Part of a small language model's weights.
Architecture: RMSNorm after each block, rotary positions, no biases in attention or MLP, untied embeddings, normalized queries and keys.
Each number is 128 + 24 x the weight over the matrix's rms, rounded and kept within 0 to 255. Layers, rows and columns count from 0. Numbers have three digits each.

# layer 3 MLP down (transposed), 320x128, rms 0.295, rows 178-214, columns 0-127
098169149138138148139099118110096145133127103158127178154111117140129104112136068138130086107136111154144168108122111087115151151155118140141118110148118178129152157097134138145166142143101148109130105089104163126153107135176104157134106148151133142139132125120094158133141138104108116132103144077107111125112115084106130159122121109096165161173109131138155144128118123142152122113124
076148134182142137094086142157118106130128107144113092112140127127146112125103149171118136112141136134155156115180147137165145135163154147144142140157114130102149075134160105154105154155124139133095132105076139136124162118154126116148132175111101146142131140116139142088121117178159138142138130111112158161111126129160101111148070135090079153063097100131175104100072116168084109156085
117181142118106142122105092152150160159101126123154139143119094113149182140117124147122131153137084119107094120138149120095142149118106125144109145063101131110143123112130157125126139150132151156147171131086127115173128130138126179126168155157092132131088087167158134135116092152164135112121121090116061146179144104099090123129137056137106109108156089138093150104119120154119148146094
127079152124118116138160106079135163146155144160135123137155089137150153133116135135150126147150062104089117105117155095095198117125138169120148131124114114067139111159131128111125121097116140132106111074112129113115173114130149131155127140094090162104156153120090139130119151136146131133098121153120117166144069110131136120112161118128132172175078130134128109109165142107141095125111
141111093150100180125124131131121111105116119115108122121143121113136149141131122106104117113117118059128136115113124142131112150050111101139127102082128135155150139128130138138141139131124120140109121125158172138117125155133140104121145118120139089088136091125111137153110114124130128128131123130127115128157136104110121139133140097169134123110116107132106096119111146122126121127133
094144167137126091129115129123113150157103105080121172119130165111153143141171142082151185155167170185132099129150143132143189126082159138162141079141123158105139105125134134095095090135160088162120107151107142140141086142121137078076139085126134063116103041138146179115131126100140106119123125145160122171129178059119127165144152150171107108120117094157142115168136121116120134112129
114116076179150110179153098163115100119150171103132133104100113118137106126172092112146118149129147146134159153118134151118162110134130132122112136139128129138143144111172065121110046135105163137162111082129117133063121151152100117125096087135127126165139099153130117142126176116153152143174122146070116120142202131101131102129176082115128147109174130083136124153179106132128136141104
147128149153112077139131128130142106111121111182105164136135113130105117114120132108138117136148142100180118113156113107150122129098106126126143118156172158140140144113158161156152140149106095102125103115108131147138137130127172139152121132117104172141123143121133144104127120119142114115126131126116150140110134105141084082155169179110112117131127110133144102134137127105118129119111
142125097130178165106108155099138123147101125095111138097139101129137111147097126132140116122122102114125124120125102133094099170134122124097118122102156124129134145129089156126095139104170085132092136131140126110068136130098094118109126146112133123147090097167098161085095115165155122126122153134127106129095112142112122141126119119149154185089141131127129090129160145082118153152132
088142123079123111112122129150119157086102119132148137196138162098172141090123128086117134115111139102126182147126109157133140096115141150104031159157117157099109143097149133132171099150154136163111158141135106119143096104142134074105101140129185123114078095108135115153118147116136108106114079110180178128106140084191164047113089125119098094135091118159132082130082169126097093099162
128189149164132113113131155103136114123107158103160106133136111128174129160111137127173119110125127111103109088124099130143135174097098132125143117109139169073098174158132126131102128087176110123084127169089123159110145175093140155154123158148118159119160107178132123111097150105109094099080164160174161125115079155119142094093148159087183123179120114166126108174144133137092111129186
114131179124129104119102156134150162138092184162126167152110163166135139121129099101110054160126143095056114144079087170161126159143119142079116156181185088218137154098131089171149091132123150177139083148122126143149101174119081152136154157097103137158148170100148100101104163149133148154117157146153136104169120136129162150143136127185154137119166136170141141137127161138146118114103
127135126118123130128133123141154102121126169102144139140156188128129125097128117065150122099105140144158129165118151134128155105149111141110133145119143154114075142163085134153111159096084132153095129111161139130067121141123199145100132163107119134172124095130163098105160145115138133084127110130137098135148151141135188110143137162130149134166118120151122108102105145136112142120133
088155116128149134142138093129101131131178120140083108129144165167149128157134120104162115073127145101149101141088138128128143117121088130149103112131139136121146106101142122117096115151141089101169110152131137159148113121117094109103144111132159142133107116157097159169138126125129094093129146120129127149067087118115139149122094116156117115138192085156130118160077195157093123154142
141130127130129128132131137135136129132118130118150127128134129135131121127128127117125129124139136118126131122119125128129127126122130136123127127127122128141119120128122125141128129124128123138133128135134129132121121130124136136120139120126117126114136129111116129133120134139124131128143132119128138119123120138118130130127127125128128135125115132126147114140118120124128130116134
157084116125131166166108111129158093137149140100104145093184088123104120151119066137130120139106116101143165172165114125088053126142140093097152170134117108125143123130130120114155127156149130095152111148149158157112122109144144159171127116136139167163139115125131115116142103119134111071180165149109123133128137157175107143115117110133102131118116101131120138161171135090163162109085
141126111149134117169124123115164127132096155124179149166132143138108138150124134123151139102143122148093157105143140110159126104112109110157116126115091149169149152113104142171116106143097122173118100119156144116133141145083115185153124126139156101097134154144105190138095167081101131129116100145121118133135134148150131135126165144135149117096105131084132082114128127131108131163142
126112139106152127099145123111158132153149111136164128105117130113153133149159143113132089103131120097095131081170138151112150149120135116114111155116123113130117143144160109136148114079111167132119112128105139128162121166125131144144110117139113129149095126106132082122159166121132142116164131165103158117116138122127115137118142125132128106131130143108138148104124106138151118148130
112129161168124124108129151116175105137130119110127153129134118119119083173114116124129115156153131158113093118141112135152130089091149119139138117127137119120138151147099102100134119104128141138118130187117082109121114178132157153104131150118109121124147164097149118141128109169148128108134122114111121115123076104114155131125174124172115157133153110161145118122123110146121145132131
142130097165131150134140112112094099165065120088143114100141173150152138163120116154117118096153125081142116165090107084093118193121095119142103104096132161113132163139144143137147129149128118159124097104101145134133128142105133187155153121184063119131078104134141140168177096092120115138091105122121112162166139093125133149120187160103170113116131118130121129146135127122128176143120
071094120138148122185109108151142108105128150125094132105121110138106103127091125134125119132125117140060093140114135105110135150198116072135113150133118081171136165067137082110144099169161114136110116147152126159143094135123150136116132134169086132081084139090137165143178089113110114118162139142103094141133074106091109165107091130149100112125084160110161132132151137145155109109120
127127096132122112137117148150128121115120150112126131160128120133136124135116146131128138127128132127120126125128126147164137136142118100142145113115120116105140129116128138121136129129159123144154129127137137107154134107124126135112136129132162135122109143123133134132126101111134118123145108122140105134136139125121133142134115134126111132129139137111127104116112127113121141122139
112109125140118125139137123154113124155122130133108152087124157092145135115114144126106152144128090143127086137128124132098097103143107118128107100122121122138154128127140140137114127095142132153111150120118134134117138144127107136161083117141165107152136120094114134094130133124102129126132093153112148127100129081142113145156119129151089143106118122099144126129144098141125132154121
139174096099099138130101111137137115136080185097108151135101147136133078108146115131071155158125105129153139099141157118139134158073102122117083137116150160138113133129125107136118146177159165133111148140124160113151117086146072131125115116139126148131122132146133146120105113084146134140160111113128101147140149122110127136158123097108117116151162108143097081119114156119111146113116
124162073146089130129113139094105131101138101172174100156111135110143104067137169145114078077157127162124142138154112141142133115143165090130160094101138132159102129143093125121134130149142093068155137092143079117119117131136118141118095143149124125158128137121119130125073140124130126107157138119116099094105101116157097147147142144109139133098163145174119123093109173152123116141097
133132127136132127136125127127128125124130129119133120125141124120124126126130134122132127123129124131139131126128122125131113137124132129123127133132130126127129125134127125119130131125128120126133130130128126124128128129132125121125126126126133121129136132126133131126118117126128120129131134113133138131127140139122123127131119119130123128126131116128119122129131134122124131130124
113150138114136127110120123114132088152129098113134158142122160148141115140123107133122148124139114120103127127148107123111146134158131108145138131145136127109126105106148101121149111137133140116131119137117142102124104138135137105143116110160133118135126137127128127119133122118124112137146103153124134146146110119128114135134136116141145144128152112129134120128139153117115112124134
162138159146076134139065190116166138139119128169135139084112168134123088174127109149105128163177128121116115110092160089160104135128179093144142112129127144235169179098176198155123108133149127155119120099119135116118145103139177206095169113133106130100109155082077140144194105152124130117129144120164196113110086101152138095121133120136104121137129112100131075073163118105133127144111
151133191158159149129159109173129119131175123144102144084140115142075128109057121175128089154119166133126153095134096145123147131167127101134149144138119087133148104097120119074165149133146151118152152167152108140140123128074096125119132113153089133155134168126154122107106117162152157150162153136073082087189110075133094138114114151123098144127098081120113174138126121109079113112104
121126096152134099120138104121121134155107140099160104137144146128133131161135110119110088161143141135127123086120103115145150154135132113184057123132108135148134117144133156140124167103110144142131126109133161150126146160160131107114138154162105065119134101113145157150130174131136127141109150137124143137154123114101150143128163087121156170092106130094149133128147111149106131126167
115097121138107139153105201148126112104137099137143142093123090114084170137132118157135122102131115143110132170170096147134106127097175131134145133128136151145130139077130105116109081114173098134178101118110094121131105177120113095164093111145141154113143125055132122108076121147089096099132142103103148129080102116144110129102153087150146152112125118110144145086117100145126108096114
103128149112085117120101178136124134125148126141142102172109155130150126139133135141143140169146125130096148156150144113092119145141115086116108143140125115138150130104140118146125069136152132150100130141118109134113121111132157136141140102161126111114130128110104118141139091104125126122131115118126163146095120109166135141127156154089127138118118158127151141099122099139110113138121
098129137150147112133089153128101117109087145129131131121078144153150117117073089109106089129150181115161097078122116106177123170095128101125116120108176137080078099152101125132131114120174124155117134133124102130118163111104091117120141141134075133135093143103158149123147116146189150149204139158128139161132128074150107162140089109158101138119122152170106147119091102142172116105089
142100152155152109105167127097114132140123132126121131150123134135108119169112090152140091135137105151144113116120089133183116155125136110073132150107082144139144168100141127084155121098120108090096103122108147151159110148134128169127145116142103150175106128090132163134170116084132135101076157113131115150164103113155129127158098126111153123109098170133130129143077127142137135132174
098168110175118143136161140153121111130148167123128112131129132122136060118124133126142171128120123120165098191077112136134161140125145160130135098118098121129131135151140154099127204103088106076165114117113183169122095130070126100105114116126154095147178097121072143102144152127127110121133111122123138105124124134082140123130132128154117148116149117108162155135114107126151076092158
118123102157120106147102140109119108128124109117129100145116151147111081137135130137108101162135166114092169115130121113117156146134172121129134142133141150129125127108120142138212097114144115163100142091119164109114136147126147141127099156161043130111152101133115108150115118138152138138163127147141095152128109206071137128163141082140096131190123111158133092127154144089137126134128
099096148148135078130127132158117143168153131113101083119084129086068200143132151163123154129093150132088123138121086139094159123131111086107120104099127109164145104159104091075157173172117133115153119106127141133141155139114151120164115071098140095119176137095110116130117106143157133133120163117131135148105130167124141130137107100146149182144104104123146137161131162087118122059116
# layer 3 MLP gate, 320x128, rms 0.358, rows 179-214, columns 0-127
124154136135159118072096159117140135099141127124102139150128135108112148124135143123086107152105135184107148087112190158089133084187111110173134208161103089125114113117100101126121149184123139149107151166084167101144120171135160165100115140152125162159103177106149116099150125145109089140122137137119133136180177093158106116123142099156083142138126138145120126128103137113180091183136
130121127114083152162152148120128079107115145112119128121147165137130113158147099176107115125123111135151134108123182096151108168149123104116147140157163133132059129125132107072149151174130130126114088152121108158168134149183136126132128159145114142111185194127137148141077155126084144112115154143106166106138133104162151085079128160149133110155131159158147154138180100121141085124145
119138115190102146086119156127142123121087123115126149108137155091153121107121154141098127142107165129154164085126106142148162114125136153115136126127144164149142129155137116126154143125096154121141139136140094195127083150145158124132095098146123099119147139163086092171077127152102130152125134157114154130178133185112069145140137104153129162071126116163105157129104152136121118127178
140114103144139164109124151149153125128146136123090133140118123135142173108121137131145124144117160142114146146120129126094133121137110129128110117086158149152119158129143127117114141140134135128132107121130153128146123130159089130098128142116136114140163114114125124125125125143163093120137130122144134131099132126156155123143121125142130136099121129129136133102147150153101138089131
137094109143104133082091128154129166124131157150135168153126135084122054062121161138118102129166124133123112149128146176083112126088107109128148119093129132127097119136143092099131137167103159117129135116114118078138113077146142173156153134153125180158105122121128091167135134151105160113100143125097161131098120125131140056105179085109106119132138133151140134061131107104119118140137
142097153128120137120125137108146156144117118149154101118185151099137139136161119080094128123124094128077138159125110123179066148147101098109143170132141136138173151114142108090121160114169105140107130182126124107189149147161152182133143110139130113094113105133121137111115104158179097123105122130149109143152124124178124085155108161147147125118081183131112121112101156149127113122103
129126099143132155126089094157135164137095139155164095132149137129122163099161137114098144100147157153117177105130109104133176124147102130131130159090148104118109115138093149136153149120160137128134111122139109147147109129122138125115100147144108121141170104144128114126120156158109131151119122152122118118092126099129114150145114120128107125143102140143113121157154175140107120127177
122173095113141140107100152129093102118155153117132148122129152154153144071142187148167147131179172164113124136086108091140117161115144158133097117151104142080134071093073168171147146096128112062110122179131160173078132119115103116090136106097144172095091164115107122158131137129128094083069137114151136149128077072119103142123136158136136115129138112142115132117140147086113135145110
183084095146109113083131165103116116162183134129135171059115144095155161111172106137111145145143137102108142144121157111100125145172119116153158098123145145114106100065140142142166123154121176128149143129125200134110162146157105162150150141142137149124141187150070171134162088141148141146151140177125111116126145142117116141097139138138120138143106155156132134110111124142155117090109
156113099146171148083113140110130131126062124145131176171110108156109099151137085125184114134128151139111130086123192145120091119142161130052157145101117129148192110161122103139135201159092147115106126106140106116083157137163115091110079165113107129146076149165132129147132169109116155105095085107126124101177162113080175121128107117149122105108132127127125166161156129130092072169049
094137084107118179105133155134124123121125133157153080075101151134132106128151163111140155188156183133155109134135158104085112114108093155122142094115143093168160115161132134097103118093104095114076098128147100115169118164145162154068125101169120110157118134184133126122108105124146127092179164087122167138119136102165120104100092126111080160144141127123148129068138118143176087126145
119147192125100102097119122142123102150107075114185113171140137120149114123121172118179106109176069088128118199120127107120108076116138095114155120127180141125068101081140136096136099103140155143167113104144142121134130089153110129117126159146118105105140116161111121110115139104148116104155145083168109099093101144142127121124144138133120129110163134168093102146086137139130118134160
108129104152135117142150127141130104131126067096100082139102135150105140179120125177153138156154157189156137077104125155142146148128096182107124113123158132121128097157066136128103154171108144139126122164099161159177097144100131098114103168118122139177136105163104140120146133114112119097073113096146084196111105086100153128106132123112123116130117095134099104152072167139109163158147
118129131119145131125126118114128133135131134128134119114135138121126136135130116131145134139116123133131130130125127124125131123126130129139141140122133124127125134124119130130137127127126128139123120131133130117130117125136130130140132114142123110141133126123134137123134128126134126140120133131124126131129134122133123128123133121140143124136132126125133127142128137117125132118133
146105164122121168161172070130104148105168110102113167132134154122153117193110141164132105112146079140128119111145109156089145073151095144157166099117095144131163094124127138120099162123147106136107160155117142098127155165133113101120115186131153114098120132134138126174178083094108113114087109096115108091155137059143118146103112144137123114126166126120089127147116121142152111144091
125136163131116201112176083122108145129107111173124162144102168151112125122142148122094109132118165157129080103153093119055177135136103127104135084124132182159112105135123170130201148138147122091168134162122154135144115103127108078132124141124128112115071136131105141129150119111090114102155106079131082152162128152115135156116102158127153134152127114099128131152147127139142108178135
124096120162142166146127126098112111166142088115142130112074114137144141166154133080110123181113092094140142120126107119128132138140136107166139152118106092129133160128122121127137133115122132152127145140167130122152095146116130138142136129144108107077135146133103113131120115107122151134130118155126112144132092098130103119115126152132127160135175160130145141138118129181113133123153
100138111108109135105143121137116148168148148118101107154119131132161104152123083117082114135157110123158133118097134104135179138162127129109134105170132136114106135117106085126104134125143169152117111086127157145133142144128161118151152142146112151106153097151109093134169138101133130167138130131136111142122113152156093105124169112087143113138168152135148136122099141138121132143133
095172146136116100108104087121073127125170108112158148169090149128106127132112066073122120122124174111097118123106171183078115143117080141167158145138121124131173120137077156117120145077139137125110095160133102079122126147141115136085135136076122133096168081103116080099072138132162088133166138155099149083113128205134123127129091099068120146149105119145140112105124138131138147127151
129132140107140115114109111119156136098105103137124143128146125168117116148128154164156152129090124143077126135162097152187112164144135107124131103120123128076060124117095174130203091123141147142128107178125115098158152091118083140132070163129094155109120105168128155106131134131156122104097134105176125157116148151116157151105085152110147147087148153139112094120179122114127095137133
152128119153130122131140121133112134144120122116142135135109128132127112141127153112120124129133115145116121122116123146130129125135142127147117123136125135132119133127136127141107144128114124139113126113124119133131121116138118137125124123131134131137132146113137152128107109114137136116132137139108103133121111130104121131144122109134115137119123131157172142145113140133145128128121
122150107164128118130093149136130108141115110154137181108105138107115123112135124129152118170138131126097105127141148129140152112112121142167108119148106139119113173131138108131143103125107127092137151138119144105148135134105132116134136119146099132124111084120112140121099117149102137134136155080112127152121132147113109149105128121125130132164131117127131098142148117140113121100134
168149122124157091119107121071137127125154133106182119160100142176163099152172171127169113129095152131125105130104089111111117127098122110161144083176095088124119137124150125109116118127088107147152104083133092163113130133119131184116147118154155156130098117151064106109171134118095162099151116131090072101091124128117161145150114132141124141165160119119163135149140148115130134135124
108141067127111072138089139143133113136152125115146126141126095116143122115129130121131094185122084129099132099156134107140134125112135175168150171109152156079121156152105114130105137134136145108133152090086115094151160093146125115123106121115146086148134125181148131092099166144142149111111134133084142164176116137122118176122133137157127135096158146157104080105129125131105097167085
132127127128135132136114127129130130128125122129136122127134124129121124129126134133134133135136131130131127138137135117118126121128125136135135120120129139131118122126126121132124122135128130128124128126133119135124134131130127123139124133128125145122128126132114128127137130128123124138120127125128142126126115133123122138116126119126118124132123123129132130129127122127133128126129
119131137147115101105129133129126142125155110107121153107139115129120122128121141120116143147125144160132126111129105147155133137145143116117136144136109113113129156124137109137141130115127128125136147121138146165135124143136135111120138151113121128100119143142127128107103147141121145115135128141125141153120103136133107149133119124124121160149117094115115126126120120116149134103119
119142182128095134119068107135104085129083101112094144087106160092141124156148152130112148139187104088099159100140128092104142108195142152140161168102159142153120131100199120137113092131135150155100151155082181095119124118130141168043109131164141129156138123154082123060133098108139131155126126122122162141139137085154168130098156166165135138130144164173126077121145109124088134086169
079122122088128112110152153178145129070142164160143076148127108157170136195106122127146108147146148126116136161103164165088152152123122186140115177137117119183169139104137127188091145168091139116106092124090098078150134081159155167090122180117110131100122120098112133122152117109129129121124119138124148138106125137137124112152195096089171155147090155134141131088181156151156108105119
142147154067151112133115144166112132120163164119121137168126143085134112131149142132141116149152117147146111137119110087121127153110131141131123105127096132134132073123123114155113117113132132130146140112075116118085151123117161090133106148109121130168133086142125160142140130166115143091116122126112114113133119084087152119143125138126162131098127134140144089121124131145111109090109
147111121111146106146095134126132124131155113129125154175104086067096105134119114130174105116123149176122131165170109165158103177119148145142146139116149128135136120134133095105142083117122121090168131108130153130118127131109104116161067152112143077127109145104154132128108141112092110110187158066128138144146127148099096107150122109187110120099152112111120149134099151127110132141117
155139142135154147102132100161096109129080108145104126110162125128098179150142120154146108100148156136170137117142130100147102138137152124148121166051067128154107145130148114132115161151150103102151125130117137151156079118128128095125109125146142108153132138113102135161126111140135136098121133157163131131144176127161131149145133143095134147096121120106123172120147131121141133096138
107165163130188147136104118135151115120135101179165140112135122111136155157113110089089144143146148178113115119131142128132136161125144104135111154112159123111103111121159140153158139066133167118121139133111099094101088096159103132115106107103148135153118109104138149124121109173136116084154127099141098164145117138130133114128096158176133120107112145132148073118121145107149161107143
153122136167117135117159110115149115148167159098108101114088134108160175130099151149112131137132160156120141134158139113128154138140120120158158101114165113096147125118109198130098139133129113125107130143132136153140145122131147132153108146145133086077106098106127156118084119102121173130103103120073130139124110103134106127153156120078100068144074079154104195162127157155112111145125
138113139114140150135085145148117111142128149150153117106128131140137172156153123109115129144104100153100134134141136114101158121148105135147118137142133115124116069156100103121129170141110121090112155123140071120155139071163094178167155157129143140102112124155154135140129129076147164100119130143079095138120152117182126130143141172110110140133134122126162101091139100135174122139133
135156153126149103129106126106156153146150155123143142106138150153139119134123163110127069164160117150121116172138152105087110136133133107105114168166128137110154115149152103135128064135108099127116141126114157090155056085183105143144155147112155169145161116120120136126119120141116171147070144125135093095115119118144129136087122167072122140136128118098155143143138125147088170131119
087128176118079099138129173086117124083146118133134129077123133084112111160079125133148141094150106147101104142128150124137083089156125147080133155135142098101119123152114093086166125154139159121111130085147155138160130161095188145123146169138071148153115109121146117087132103064137117086102170116149084133126151135135122104095090160132123127084122111138133129105150132156152110155138
# layer 3 MLP up, 320x128, rms 0.382, rows 179-214, columns 0-127
137144159110127130097118094136145167136146119130139051176101107127114124117134097163096108074155124137110161202081142104130184147150103111098106195176111092174133104087103109166154151119094165181152114151124154131125132186146159130129141179113112136088130126099114157109100095100089147111139144103137135173171135110144149041131099125079121099105101134141162113166133140179190125145183
160100103154091132166124151134125121115107109096168143153093110142151124141150149109139095097120168164134120142145160110148123112110082135106140136159093122097118099145104125133137159103135152118094096067101138169154123145110148117079137109142151113166126112132120115146139096153115156133153146157105127148123138164148146116159087138134114162098132135132115143134130102104117171146098
142180137083132136120104163143125155141123104140130123152139128134130147153132067095174103135113122103125100117141153076138108097132146158084111166107138159117103151150130092133122108140154113125101137089158125122115166108090136137126126069152114129104128089128181152142137092155133102146078165204155169163117127111122181119152147113123100134098125133170122146144170140161173118106155
090109103141146158152135119155135130125140131149139121160112109123083133107101108127135103133110119142150089158078101128105125134114102116111116113101110155107132132133104126111142138116144128118158108144107141145171105120146097153115118108089118136139145128131124141123128124148132126116136129114116108125118143131125120157074104157116122110146141137151132135134149128154079153140120
111115125126129085123116099089103158129142124118086146129114147155116121145117129065140116095114127122146143152132138125124138145132136131152102138149178109137110088119154150140177105109131130143103124142118129133147132150156139116083143105171084105155137115154144130125163079106106134093120149150181161055138105139147168145105121171122111150164137090135128143207124173093085167141144
132130134135126104119122115128132124128141118137105161133087088155122125143077124147135110135124144098138162098114124115103158079123164172107118140120126140149102115149144138147120120150113103109131145102112150118077090113108080083107114129125115100142144144104136112128133165099111112112122099115104135116093131108083120149123169096124145160147121109099104178134143137125124088143126
128099114141148132133142111140121137114147126115116101121106147155112133128126153107110124099130140128081124092106141115182127102125143176140158102096102150125115152121149138083115135130098139144144159136139099116136103172126120123089148128151153147139127114049134125158121115145101136091117146142146157151122128103196129134131119122112139104086154167102150140101134110113132114107127
125133136075101106127126126127152142150115065114143132139109119161175138075100122158130120141126140132089145132139131088096139152111128120158140154133111157123072124168130112102112102094137097106131084139165106145170163131148110124133133142141136101102062127153148140144162080105146112099104114166146145146142125122141125087095114085113136141096150113121084118153126113090135129113144
118162124111152120138118145153132142149127121141085140138159140109145126117153162131159136119108157118125137092113111152160097121121119106091115138153129148149145131112143112143165152121124061156116145111076119122134141130119095068087094110134142125101130105089144131139086157146158085130107161078124135121092163104206144111181149139136153138111143125077110115112118115147091154140161
115121139135099115150063100181102129145153172100125144103141156160127128130173140095128176127157164091066185106076120169154166144106107132129145098122119161108080156109139122113114117116099160139127103115145113103129129155123134129091142181127099143136074099160096116128080167130131090091155153089170144113192140100128135118147133089073120136152074105152160119139126072116189131108137
115119145121131083135179107152143160146151125107116121125172118139113130146127116155138077123113084093138132108157183142101111126171126107100163154095088116112097093131150109158097088122152145135142108104165145162110130122130082141103118148096134143175095100070098134099129134141142146155133069116137115152129125058101164145117139120143166094133172160136093118167116133137109147083086
164119142116145103117111124120110132132156104128152123131190141109176111079095077150138098112149148101157138138137086140157137134107125150164163151165153151125077139082145121141134118071078135153092102113093124088115121118155135148096149098151122149158119116078114133180139121128136117085124118145127093151071090139096149142135164141112172145120119092120101132126102130136141144109151
127143115084097092094153144185109138154126144172122151105145104102152148145099111140140101132103113109107141144091116147152152142146136147124139121163139103133127121128128114087150133200153120087148138142154119175152104111105088132143116120123112141134135153118093139144130117131117097130107124111128079147109103116068167153132137122152104133145150074143076103086123145137137139158117
124126130136129128131126117126125135125128135132130119121138132125132127119127124127130138147121122132133119134118131125127132131127131121134134133116132132119124132126126125136133128123135125131118115127137124119141128120135128124140124122138121117126133124129140135128123127128134134141124132127125123125131134125137126126125125128141142125134129121125142119139127122125131134125134
132129102082127111115118157134101108118081128110114074122128143116119131142140110139105110129145117143168129181107147136121093126152140084122194149136145105128130133165169102077158105151145119093135108149121148178104120116074109158121130157150092174182098129167131118110157134128116092119167162105156142153107104136133123117146190095108167159151133129079098133155129096100115117072134
136127133131130093119131145123103115161142142100168155137089125124142117154114121138094118093094127167137160134110119117167161122148172151128091151141113128109081120179182131113110168166153111113141147118161092141084136127131158127097097084135126139147171148152089120128143103134111146206123138165119154167062108144127165132106105140154141154137093102089115090117059130113139131090117
132119146131106140126161146121112133182145167163145135138108107146149100133157127125136142110102121151097127118100127132119119154148097146135115139111091163115128054118136147131133155127126113123108188102127087109128115098127144105135142129158142132104099139131160132136120122120146146155110097114130107126143133082142132110104143129141113115115100129138102132133107123110140143128144
111134090135178129114106118110127140095095084117133143099146128091126146098141113090152127116130141163133102145109160104113066166128142138133173137160166132119147105108118108150136108129125117124113146150148118140133153126127102156130150117112114114132119117129137103141125141099128135137095156089118121089117099094141141157134136127118096121135099109146149133107132101111115166142142
122063105133152122116098137107152150150099107134126118130193140125072113123096176165154147110177175135128109187112144120173121102143116152065122100097143150149133184162104141146124122136150137142150164163125135131139139142118113162163115122129097148185196139123128121130120092088122150091144168062179141098146155157126110113122134117106114160126139143174104105125115123114125095099167
085136099160142111143119101160129146098142174133158155151118140133129135114085163138143105116107108163114117171129168075092145137125156129094159152116132175104097162147162095096148095144151100169074140121183171078090136130117171113102105106132125189089146155135115122142161110163126110156165149205160152152096072085135135082131142145143140123164122165132116101123139120144116101141167
143122139145121152140116140131120154139145146129136154143125121140130130134113145125107139127156138119126107148109122138122116105124123131141116133124136136123117115125137132124130143129155126136127132128138135126111107121141114131104151127129135123143126136143113118103113096124129121115115127131120120125133121125102132146141113129130143154111154135139150127106127113130124123122136
191119135107123106131103110113146138124124095175106136103128139111152154112144143144113111109103129140133101110125130120126118112118131149148123102140116143101147121139098103148136128130122132122121114103119141175110108162119105137130163088164160147119141123109129135116162111125083135130124127138115132122136130115150166095092118146125115135120158105122122130184132141096125115140143
120126134119094118149096136111156078111099153132164132148115148102135153150104158094090154155123145096125074173101098113151116072108116132130126130143169160151126080115096128145115181124099107124126158118128164138120076160117128146135124133154133168130135125086111132112133087153141126122122105116130060148179108111117175141091119100158122120130121122149119101127124093165113147137138
122128134150127149101088116140081155165139141117145156120133162140126146208132139126135113118096134154146085075094147108131152114159157093089167105129096125097106133133091121135120097134132123117149140089162130107152112115075158121135075141116141095156153108121092167106093120123124140147100122158128112108157157135136155185144147137162073138125152081147143148140106138133151134126129
125129123132119122139135135120128117128133114123122127128138129130125130132128132118130125129123117127120134127123128124130126123126132136127120130127125131124131127124129128133128135130124132123127129120127124118128130125122127117139134130136127134132129131121130125117127125125119125126120121138122127120131122133129130132120129120125113130132129134133134137125123121126124129123128
118123102095127115155121116118127116134107129132144105115104115132139120140145123092109143115100142080117133131167137131111127114142111107110113120126116157099106113102102150128126162120134130114155161136122097136137132116114164130151109112145117140132147129110133138148127101112125134136120161115130126132107110121132131116129131117134125101134122121134126134132135119110149097137118
138136128163158140148139150115117156128114113185150113150134124140092113177089154129134095143147135109090114117094138093175136183191117146113195113131145138138164126151142109149121192156217118152142151143106171097090128166105199096097139160163078133115133106135127098079122185123137131125086133134149180147134082152133158079157151116140185092079133125145140120080160100081118159098145
170092083135082072171141169106103130148063102170156149074116122120111139127161138164078114080127148136150182094121075134111125125141130053133101122094101120123105138110151135076153094125145118091181102194156165175140110193141165075096137094145101102139117098122164157100132106139135140185135115136102166097155173135155086167117141152111181148096134092094100090086158077118109091123086
134108118159104132134147096106120094154108124136136142128200110109123118114155179103086107111131127125144145111123147101109140104172173092103090078136125124132169145123135071130108086122158125101107131154098105100142105125142144134098125118124151129093152097153125171110148127136114095102142145117133148124137114142136116110148112172103115113113142136125148112090131115101129112159147
143072127132150120145138138160103132125139131095167149091130112095103123144144106086114121101117116132100153123139137145110167109105158117138128150101121114113140097144116106139155082094143140118152156120111107115115095113119139106164055120120155141095124109136122122122108063090139104096143145076141129105108135093122141126111093154148068144162148157143143126120076132147134127142109
144120118134161104140114103130131132109107128171124129145054100108132130135124147156104175136090140127119136130172137148141141116162135132093135162111156140101097104124094135100144092111132113163135123121130141114080130163128110121121169147183122142095157130171105105135148120150110098179138119118144133137117080147152107079155128108157101165130093144149108125106170124112126145180084
112125155159134109112107095160149141172134134052168112158118135140121155118136169159148150121116095128078120158173084125124151123095087114116090119148106142113114120085131119151104146094180172157115124146164124098131133100093117128153128143142159111106138154128106133117133133119167137129109100067150099119113125136192115109164086155098150150150132168127123090136115133156117130104124
133157129121091156167145167076120133156118160131108145117157113109107107149107121134158145138115180110143100117102090123170123148121105124112091099108146128133159127103161136127111130075105173109130121165166126126153102145124112170165089166166114129203082141109108176099118089113123153069152094127137167138123137184120128115121138136123153105102124120074095139134134162110134127136113
100146155098179156104149106139115145132099091153146124085150131119170117131121174171136110134124113140156116159125154109129102103127133150115123129154087157117088113164131124128096163091115088116116141136073175067128094115158102124127118136126122112134119112115145138098138144138090129090117149166127150146161133162102153167131126096120102123118137122109151115100143156103144117159098
148127149118140090124119119160098137141126063105116152153144147107125133117121117120168127163091144098145162079144148159109087117128157101106139138124143091121136158151113105130131170123148163145145120123131142123104142160148152120105085105100114129142121120095140119155158187086136133170138113140122108146127141143112142112130141092158132114129128085149140126162131094101134113128153
132157122131119165140130089089057073150118096094157104103166146087088088121110118133111117157087117142124091181117145080139123121115149169109134086111185105111143108129133134133081161125174155106147162090116148091103137118138150103115124183166119150109130111111125110157181096155137146130096096086136172104239119159166112121121083137129104122093138124100087096105113143142161140132113